config = dict(
    n_kv_head=3,
    init_std_qkv=0.0358,
    decay_shape='linear',
    doc_mask=True,
    steps=4175,
)
Each number is 128 + 32 x the weight over its row's rms, rounded and kept within 0 to 255. Layers, rows and columns count from 0. Numbers have three digits each. The size before them is the row's rms in percent of the matrix's.

# layer 10 attention value, 96x96, rms 0.199, rows 0-95, columns 0-95
094:103102090126142131161109143157154114129057133164198202078107140110100154143093098192082110151134094162155128113172139140126145162107087106175099050098120126067111065117129108138145126172071097130160147159147078152127174158098104141113178154113173116135132150146117080118151112147181144079
089:137108130101110122101130130130145112132096110137157090106041147118091129158171100068104102101179167147146160147078137149154121160134093116069107106142121164162113127142122121110165142128115066136140154168124091118119127150047150186107148203114113049179131128148102182083179081097121128193
088:133160134056141114177078086108132147153180157146143152137108112125150178114163147098085174127092152102144174115100148095118096177130158121098081090087129110135119132176105079095149136107129163082148150089112137120155057080071123135161110194138176131155114170128103217160099122182154115149
109:110155107110119151117150081157065172088106118119122144156128129072079145034141109118163158215109128142104145113108102132117134101106090220080152144094145114104172098145123120126129137123164123098164089163126167138137117096133139106116138183108148146161126147097147190102069152063175085167
100:139132140168183142136146184182104110166111109142138108091093117163125113201156137156176106171109103169122134173139094147119103202146151153116158164119142134099106097104158086058099079096134140084162191093106119158114148171090115133074167150129116138195078162108130106174122070173114124135
087:167178137152095171090155184082111080156155056141124116140132150100197091149130103106136148059178135089106099111127124141139185158151178135157099167115175156133104146099089110109131113100132155123070129161067086091150135094155139134133148144165062086204132093175133127148096122129116111156
104:095158139092145101132145080129154161120116145111149167146099053122090114078119140125104108102161124115141128138143083154152099115153130148118110138221166127149207079176125147197105068125161154151083082161123089170114138062142115102180067108193155132188130093141109152135134148122131109157
086:104161109143079071213126135117141150188146069084118131094107154132164121090133176120070125165129166154192125157134075136126111117122120125149134103128171159141087207184126078165098079159130142162113136129108103110115117129164154094195117113174127114167122065152102145128141117122131179069
094:081089117166147158110106161128173067132086134092183112154109133109134130158115154135138124185054083181140116087184091198124121098139154145140144148124118174114097159180172121060126129183157139096107158051128162152141089148134076138102139158181151112136072145087151121147147112136090117148
090:107113067115141096128090115126114180057123199184110094095123111119138165137141118119132120131105120143156124148201151107113121098119120168128141122092129162091123089126129144057163131098127149078098079045123119148132104155141099121056220122170177128117126182129157167093076100121095132146
090:160090129158117090150152131125118082185110082081137192110103125152124148151160140157167146144143141143126211183121121143086118153161130110169061101075081147143124167187073129080145077141113170124144208153174134119137127098131105148124089118147170164180096113156123110154098116137055142124
093:133164225172138115102158166049112118133128120060120113184107101200128166069159146118162066124135076124102150123101137163085141143134100121091141107085131135091187126181132064134125129081118127168112124176136121120146118108100131145149103131085133091129123067176129121138115124173184115105
106:115093145102106124134073104109111046103124109117099120096163094140157112199114142185103117113140054092132101098173108122121176180103163098139122149090138158083119185107095149111113133093152090161152195136100124104102130120110127163115116091154137149156095196108165131126136022118109173105
086:160095104102094059121110127096164164125113103151111133117166119145038122118116131126171161104104115140132089131145160146115124089121157114043145151185150170170131119110170112133169122109103063084171086121158173140138079122123086050083178081101156106147118156121165156172092080150151142127
090:138079143149157098145130126082139101084086166122142119097122130108147192103144161095114131120149143094104140169124133123107125158112076183154088143095112169120103126092102144206175082111145127123107131129080141067169110049061137139141140117159168078159108083140153200061112082150104144170
090:155123142138148103160101094101137178095124086138095130141083173162185143121179137115155077100176118076144116128113076144067159126100137107102113136099118099132097188101138075128082176162107117072114113101172158126095118113147115029098109155198096191120145187111122103116123103116147120091
088:148056119096121150141148067105182151048126147125149159146116143145151122067130096163093133155099119128171173096146117078100134155129086136152127163116039126103083129140112129055132155152187074151119128141088105094155122136174101116108065123141110181111080160111099122144142102143174171095
085:083057147167120117131048111136107082138117131094146118131187122128123180106126119101107164157120136096145057129116146150184109130153073134108121188126117011121168144137106084145112124117122123087156090155099172174132090188173064112114090125151114138104130119178115139098124102145117128166
090:137143184147202061138164157133124089109105143097162095168135145083143105138186151129090189155102160091098115106130152124095094111177137092125133141075159105121163062169127146143137111114102101113084092167136169198112132063163100093106134102062148125122128131109156160164125153071172145095
095:130153101173137075107166132122176145103127173147129108108162128107047100108135115164088132200093105134137107163103146148116120128139172158148135105159171103177118150137083082134073173174170140126086136128122128126133134141159164102141142049131123209140144141115129187154180166184178115190
098:042131106118057112132158174143169150063164153070127157116105149082107119152160182159101149136073119120145145063171183082126125114127119137112053136119128115123102129137108080099124119124120141138108092036077158138108133113103126080084099127115126178135110175152150145123115098104145174090
096:170156110121091165069179136095121105107155127114159135067162144121159133107062104165146070116107112127082086073057180102174146106102156135161174143140161099145174052170171122171110131116110140137126113172191133115097093159128102120097160141129177158140106138070168172122118146129104157129
093:176135115140133052134176107135061167103134180120145130133177142071060086084159120129078154075110150134072097092104080090104140129161139114115147122170181131098097113174142088107099142106145106118125072143094179143127142104135098072133091091158142132141142147167127146181135193144159173115
093:133187078175104067157116126110105165120177164100119185100136092137161167131149082141139112155147073097113145204121161100134124180100206155168157164188131129176153122101102107078082129153105129153159139094148165123141108099123078120147178162180174157129101120148151100113151107081142098124
086:177163098130127125071100144157094134114110136112079140142136132160137169176127145090110192115124097099141122133086116107130199144134160154166089140074079180073114154133133142114110083170103168126102202122130120053086055143137089158139126116130152158121176154101117144149155174127120039108
092:151168107088088125172171108148117169163139091174131148131149087123120127174178134051117055148130142128153109137141107129157116119178131094160185133137123093137228127083137164183119142152108137079107126120158143100131121096178113135190164118183184139086140149179128125064121121143098087129
087:129170104109119210106091141113145076119175101123122204173131166099087160192068154094123091113134127122137120167086150136188135122141137127137075103128164139122137153147102095167105128169135113151109153144103098114153173121101229096115156128081112198151086106113106099158083109166101110132
084:107157124127135148171127152085168128174141112137172150168147127095144100165111161068167069142143107186162144136119107102108108134085091115155119111090049111103157142107119170148137152110165220126124135085128104137105118167127180109167123151043195128157126062112101114088103112123101074153
101:107174169132101137148187120142072118098078104145120083117108105124135081147127130063097121144154142146156142183113178070177111119141120175133152115106104201174156108116150159169159158172113170118073170183133171165099169107169095123170146131151093118060108106118122139128145138066094090103
099:113184162160080127084100114145100135123061198183087116111137114143123082068142194092146153104200106102129178168099174115080140100157091190169100144158173166174124102156114146185109125154136150129153158127142151146129180146186129138160131137096107107122114161152117143095128135098154176126
087:172100217121123145127076090116106065145108129164143141155144122136131110122064110129120130099042127089159118159128101124080137162143124128194141116116090142143138130159154187122042086126076168071141141139163147104066110138188199126158121129151155146129121140160113131121101084142124181122
094:170098190046116102103150149144144095144092159136135132115111089111134101133118151153135112130149129210106153132055074148128171128149158119143177132146144200169102121140087100171120127208114147151120165112107175095051131175083081121127157136179138112113135100134116172144132063150122151110
105:123133088161127092040126149089112151082130054170152125133115162157081114133141129110070059074134112089102131108132186118114113102161127132109117125161133142087136125098111169114178141123162109176175145173139188078091132173164115110169152116160153149107148086193166133097136107137102193161
101:125112116135082139124146131117111105100144125164112190098108118137082129071134187112105119106165120107124113153101171141125068078123094077190102116127171133044132180095173095066122169158138097154183172075153116143095161125122129113176133112111104128111159161099146148132094117127164036175
119:104162086091142160153189146150139196090146132133158144169080127131125149116116127129112078138120148154081146118118114120041122085144128090113093113141119108110100150106091156093106092164068131147134097152087080172113086112163107142129168069157088167170150075175141084151071083174100076143
114:133133128155150135142100114125152125143147104098142154089119076101137106107164114155150187110121145169122131118071094095092201136106171129151174162151096175144140153122150111060138186097057161162083081130093089118138105142179063158128122147091137158107121125131046147048137108157188110132
098:140173090094109158146147114102057183105111112106127148193075068141188175131125163138102110105163058100140072168117172093141125093107141104115110183148120103139156111182130081157135124112099115148186104115175107145138115153140089178146067133157122130120167133067134145113132131154116148204
118:168130193113139147154104105126108130154145148126094128114084126117090116138158150182103120108150126169100086121101100165136091177072180119110131126148088124071140148129142131091171087115162145148163131185145110144171149075091117118190174124029083115123143125131157189158141085116098077203
112:190108191089097144118115166144112154154134187183114136123133123111099091082108156075109144150124054124126111159164152112151119203076139096124090154155190142186174176100128152122119187089091120192130099164103138130181093163148125102148112131138093098148126113119184101106133178130120153097
115:165173141089130191157157133172153107064138137145118092150139121146147067082136090113134133168147091123101162065174122104137120177131104130140165066172168093137111176183112167078113112098135161113067171111139138091178160123107123099183128101121102156081139188158123084136125086177102122152
097:152224114157067146145158167086117168180112092097167165127083126177091129123153118108082148156159123076166121089117128176124121173094170129173136094137112156119133118135174129100116131138137087156180117133168163148083131133123154181119134102138153079137173155172031176121116129149097150142
097:164122108149114088182125109113152145165128097164145132071148133106138110127082071068070157110152124074140191159138131065172131131112090108106124073113108106085212095103161139107097087143149127149076106115151158175135152159114151101085145108146127121112159121075061145158088074169160152144
118:124052122183152150146147129092093107115111121155139069119072188105148144152052087081145157111141029124092113129119150121115106138162119125085167127089178084107100132129164118131154176128133115082161081148131157101115114110146135179212148107145149188150129111132117152129139111144104105063
116:120135191128182152165130097088125164103141116131061139113113087161165137133068167056115107104110166076082087116149098112119117132155118112119132179123086112111119165117131114121136162144108155056075166150104130144137147160090096140128133066072188105137163130151130168157124075168110217127
106:130148156168131162122114159126109150146093075102158152132134156125144200132138115140077157102099115140136079154137119118067166162158154088123126190170126180107114151201085102148173117087133106163116124195162053148098040094170083136119188149109153130171153126113171099121142144116160129113
114:114175145082097163151094107114099126131187128132127134078120110113081144065098153199108124084048086097129101181124094096115141128171113130088140134093139104203123165106107097167130135166156098078131147100157187082150132147090140141107155130182104123166038116083139149126114134136165114132
118:134080098117160183109097142134128098112102115110087141169084139131095237073103152139171166103108132132166113127149174102152087112102124095168155213160069151150140084096135111126101105144191152167093140135137128140088183105140142166206119104145127108122125123132081130148120134144063135096
109:093092100119097108139145157150170137146025106128119156078075090125104055138139123146111173128132156156088115114123115127120138098112145157147090137127116124125176156126149126137119124150212131108097148152176107061201125091050114157165128118114093111161113093122176126156112173204139170148
105:096114083132174105127121125103159143183083104089068164128091165138102087070126148106095150118138105147061157143112123120166128092165167149153133146098130109090161115248155182088186138164138093139160095132106087098143136123141136143122180131171136146107124109111109093089122155122178196109
114:155136096114081112152149146159138132092129132111048106156104096077127127095133184113098103147155083154173111125122121100055118105151141142126157128153154104152119099118113096070087085154167117099088148105158063120199178128167108184077059183179143088127184131112124109122158123123160157105
117:086127091159130110123063070090109100110100212090127091121129133140167095089137143095126089122160162113080133182101115165101180081110182155147154093087106128131051123094129122171155134134162121138121126084166131124158097172126091128154171178150104181149151121124137147136045120117078160146
122:092107152087110081174165065133098156166125129150179171118128095149155165152082116126162165158081148155102156153121172188105214101149114203111153115147141122151127173130182130116089109163116115196184146133134166098143133132115152117057139099143147106095179096166136161170116126155130102125
113:160134143143194152165137095140119166134125178101146055103111110153103167106158075141163166153175094099136114160107124122125123089135123090123152073094138142096114111140104180145115111191160147125202081041134103114138159128155133120145170141111147121152189092074121158101119084144215112108
117:082179144132124103169180113103131159117153134125165132134204158144142158146177098126069167104193114076134098122138127179167104152104107163145096122168098139136140147150104154162109131128105090092121084111137104142151074148111120164134177140111122153140105171130119089222160063061133191164
108:163102090145134109072171128143162062124155103114178125121127086158106060080120181165125140122099089104142113142089121134066095177128096136134108113082107124164202087081101157060094123195097117141116074124100147132171117141133182127133152104144117132111185152167153161133174133113089082124
093:147122132161101159147137089119150140174100114164100121133150135091115093138166115133079092126089140089162131058091045205164072125164149146133098145130180178082148089101101139109139154142115147100130156155039096144083153152131129142130106160146089167082086141071084109133134164174166133117
112:146123164105141145108147124081195138082175157119170079138109092153123163082123119148102141136071151158080148134100078136120059164187145125124148157160180166134132095131151148104172130206101139114174148122157144057138089062129116101112120120112065095193073132123081107110142118136114123103
106:112151188192151149147145171158143193125080145144190113136137084137126178123110133127081072187123126191135149166157175161128136120118108141147108114113128126107117125128146094168179152164192142131090194084119112122133110181138120109169084123172117191154141166149126093169124154204162094122
106:106082113183135129141136166082139134111126188141139119110148140102119157101178120109090135164150145122122164121149165117128163175106147075076095105145125166191156106110109097176110095179170123127088130162100090085181052212170148142135122065127142159128149140114101141075058119145114085158
115:169087137101125139087087108092183139163158160162116102175144193117171135118100134146138107164128122181125107097181101156153122096135081090097183145070127177152117178145103150150115157176111150145143127124167105158078177067144112164097140177125101138140179120162169154137208130132164130185
115:073183118154131052103132123118135127163146150181116097120076109140146162168070106125095134143144100124149105123090104129135093140174123136053136064115125158114130172078099133097168152146177161153089127199193090167095125137125099077113095127146117158135102137081140085110159086205110124106
117:052147180085112125127103134113129091087108091058217120111168173144100154154101109124141116128126120185111141143136126119070098137088097161110171106151125162121139130159076151137071179156132114135095137141088152107090107099080127118205126176088112167143173180086162109103150139167135110091
103:148109077112116104116067105136159075135179114143178136106127180104103197143120148162101140105118117071155130110198120106145184086149138143176069102124155085160132156145099087145116110148194144152087056173129103110125120136135128148195188117125112117150133109119068173145101089120154133074
122:129131128186147145190085198160224138127172085091114161088117133135115144109122139153116093136124063115114130160114135137121111115124128146161094141199072136174092085141119186133166185152134118100113136162164180110166104157103087093115109172160121142115168097192091125144174096094131146106
095:141068183155169154124188098111204102103184143110139097145101153203100117134137134108104106140095121191119155121095135154128141101113114180149068100152074159108174092157128143134108151136091098150136209128066167084108175149110121106081157117098109147108157095134168115174104141136131116079
091:142090144135119160091116148132071154128140165074079080190122123107098137180125161108099092143188158114128047102061209127074124182096102086131141126152068110116139157112112099127123118109090088165116126118103123153167136134105154113164141113151079128175147117080182080085096131136092130117
094:107133136131090095165163102126138087149147174112018147105081065138189096178121111110109163183164181128125109096104097143125122076136084142138175113134118107134078160097186086146082126127166146119153139169144131125148157173056128060109112135106130085111122138124132183165098117094137143120
098:157114154049134150073143136204141114165100095141133161119080191169101113099089127162126165119121105141103136086155153141109141092169159123206130111050133086138123125133168132095139128113182121132165067094145136090158117131121169142139100130079075107170126067094179119115136174095148127164
095:056103185185160079073179142166131127135155108153096145088124081107164118150132121082089078116139121142150159120155179120144106132138117116093145142117098238112162133144106086152145113156167114101125132161173152181124128159134173173143057150111121144139137148099140074072101151144112171151
093:153081180102150145181131116117135111150128095163158081143152125110120171115097152091154105149055187078096131102123171126134124114178168112166149125123089125100093134133133111170117122169110135123213125160066141108097120092121117096124132139203098162154114133104090132077081187134190051128
091:132160124174195118117163134198110165125174113121125117094070121152151238138121137134148125078159150128160150137111147188106080136127156088168136123109113151165123087121118085145156093125127129105081163076170126156138128142149172096156176154167171083109163118179107170155129161180159164165
086:124157108111083066158135148060120111112077114124127146146043092135161095150140148123128125110070142115075161149080142141106166122192136148104117129144156089085124149069179138089168105108138147123160096191140108142092188180115143146186140152175133123162098148178133157133141112146078161067
098:179156141077084123149120124117052162109164170183171124143130160059132109146152085114135133139130135102126088122198135157180124169178074082086098101109128161174127169125079112119155171119130102103116136092160118118128185104122181116116124157144128145143087150114183083139078161171063095123
103:138066090165129170165175131134112100112096079144096199079132148158114134083171093097166126137165155136098137097143108152182117164118142054132074092177104078091127054089148103121101077100129121113113120178132140164118155113128128137195159134116139129055140127096121146150061093142131134134
094:072136157106118155157137180166149140132170126120081163134074134112083091062190167148114115127129116156091099106110199097144132148114132123113072142145122144182159125128122118167182140095126163120059077164120136142206110156051092134219143139128123137114094151157162086127126118147104127112
097:196117143135142111174173179151083118115119119061160086124106113166091115146102126124143100146163149135112122184141089154130149144150220138134145120175152116088108137094172142096096163196074142109116060083141150081157144124116129132181098143147130158059129130109100109147167062127182115153
089:127123129153095164153120134148137121149096162157121158087096123149074133060146149139107161148159160104130139173084135110206067151140169125085105111141179127114145091066128200138136111165116116084169095148113151146140150138098164136118148125093160143096126154030065208157133157094124089139
106:176167117105162119107149134100204124147136179131127140176149117061172105131113120088078093121116087176151216161114132097169106183086092088098170116161134096108144122107113099081083112137120147107088109103118113133100171136124116098141150104115134080132090130164170107140174089188152066175
094:109087165123151090153124093135126100101114123199052117128119140176181110048147159127153079098075145135079128138101081146123066143121147075122158115163184142141128055144059164114126113160158149151076109122118156171071129127094073125141113109143140139105165133117132124128142153057146159111
090:083161097134163103134133095104092175142122102152102140151152110145081166085086103161125117102137187182106129176090140186176111094150083104123120152180079107090119152112117102131134144140161191123142117142140125172086165122134132125169078043129101120112113166172180117181168103110136107209
092:129117091076124136150143099128079119160201106178100127064130134132105092105175193083119129110083130065126109106157152146158123166177215153122178097038162092125179191145149188114129118116148131154162115075104114162161156122139093140125159113112131127092121108151127109138124114177136144125
092:149138138069096146159136174100128146152127157098159192142085087153163179087123143132104151132132136097189129110215117097099151134129135165155136197163126114158115141049102053145046101075126141128105112124150100120121146146176121119121090101099143135153117164162084145197141183136120131125
104:132147086112121104171143178127157116037116105130109127171157146127128122145083109109097166109108090152190160096167143096117068194140100088145135066119109089143166073146159096128131175143173140124108188127113144149134140171131136132110124115203128115117192072166093064117177085112130124127
090:112108190083129129167142106087115055087149138107115111170108179109120158109141114137106205193105139145140146162145159137144152154183101104137133181156128044103127105090184124098073122186065170123148124145093130152150107148145153143151188105123171122094111135144096120072150078092133098129
097:117096107151164122071173117054158156119176114184109076131117102040145108130162152164142072136114091116140127083124128165190163125187167098111141156113104137099129132145117160097122084155097090105123116130137139190106149129163119195081095116180064084111116094107141133133157166102155143162
092:120133141097103152137145162164182096152135147132133128132102117099111135164142153136166139115133174198192161090102058099133122095121163073093141171114147151144138107160155117095162131132095096158160168198127052148101172102137125133190085128109101120082189148127092117112190088144118054096
089:081180135158115128106142130054114099084113139153176104085033158147106145145096085155115162179172154148175105110135132136106149093092124098137152061155124191131183107157114130108098130129069143155111101124154072179086075106145182107154124163131157119142110145150116126124177172160107123089
092:143090128133083119133132116179182087170118130208101148089093104099157159135100111146132168115120134074079116162130134124161149121139096098117105170144123170099125113132157140097126128148041181133121107152153118127170123142158194058110110093128218100165140104095072078186113126148109128086
093:120140144162134148128116127092129135099137121183126148127108181096137110105098104185146141078093098123091039121182122096125083111099157146087114127081125077099074146089151105104164088170216133096080165121152132127165144117151074162120160133078077134175164131122125093128113087164078080107
108:171089106206070156200086097202131081162053144198125148115088134146151115157143120140100161156094118173134134139140171132118107097180101108072115133097134074159142095126120084172155134135153142152054131117146135142101115159169080135121155102106118128110158129159127117108167124168181140113
100:072121159201171085059158115133145114149090116144135071145153126105076078124163112173126073091148108135140142093152146136199120122116133120155172134074132121147136121081093149122100117113119106139166064114146139177116148121170079198114162185120103083099095142145077141171134151171075137131
100:112199089158134117195123125180102122137128150088135142162153109120125103144132140148066181134174189110167141147102163148158171094134128110177137178129117080078182135122127139148142093153119117121157105092133058130155162148118102090086112199110113142186168152111119032172127099121161126107
089:123201121123131118103193081162099191102135161166132114137128125126117148107077073123096083176168152157130200154129123088068102122175120171146097137142113094153069147124069156079125124132095059154135159154112138122137077155147119161138122104119118161096164138075116120137079193166161122101
086:149148166151113148134065092121123119172224061088131081122141140141116151154095139131107107121170122136167139103154132183150156107149133106117108101209160127132119102109163192129130138114150141118078154180163120112127082162135096133174194132067102097094056192133120110137144106113087146090
098:127134140106133059131148059134138097178062134117193192081159145126203091158075091138154099098093171195183112126138125132117166172096147156096167156121181121102146156092153160143110144147157117175124084143102117170125138138110165110135115115146123122117190134106136120140061149089144139170
107:112138142107197054150110110068146140163174128115122098110140119163093101114175153120111107135123130064135096107156123117143101151088175146051144110114133137092151195138096083154172105128145171137171043169094087137178095107136103130141174089168092125146143120097107148190096137144090089143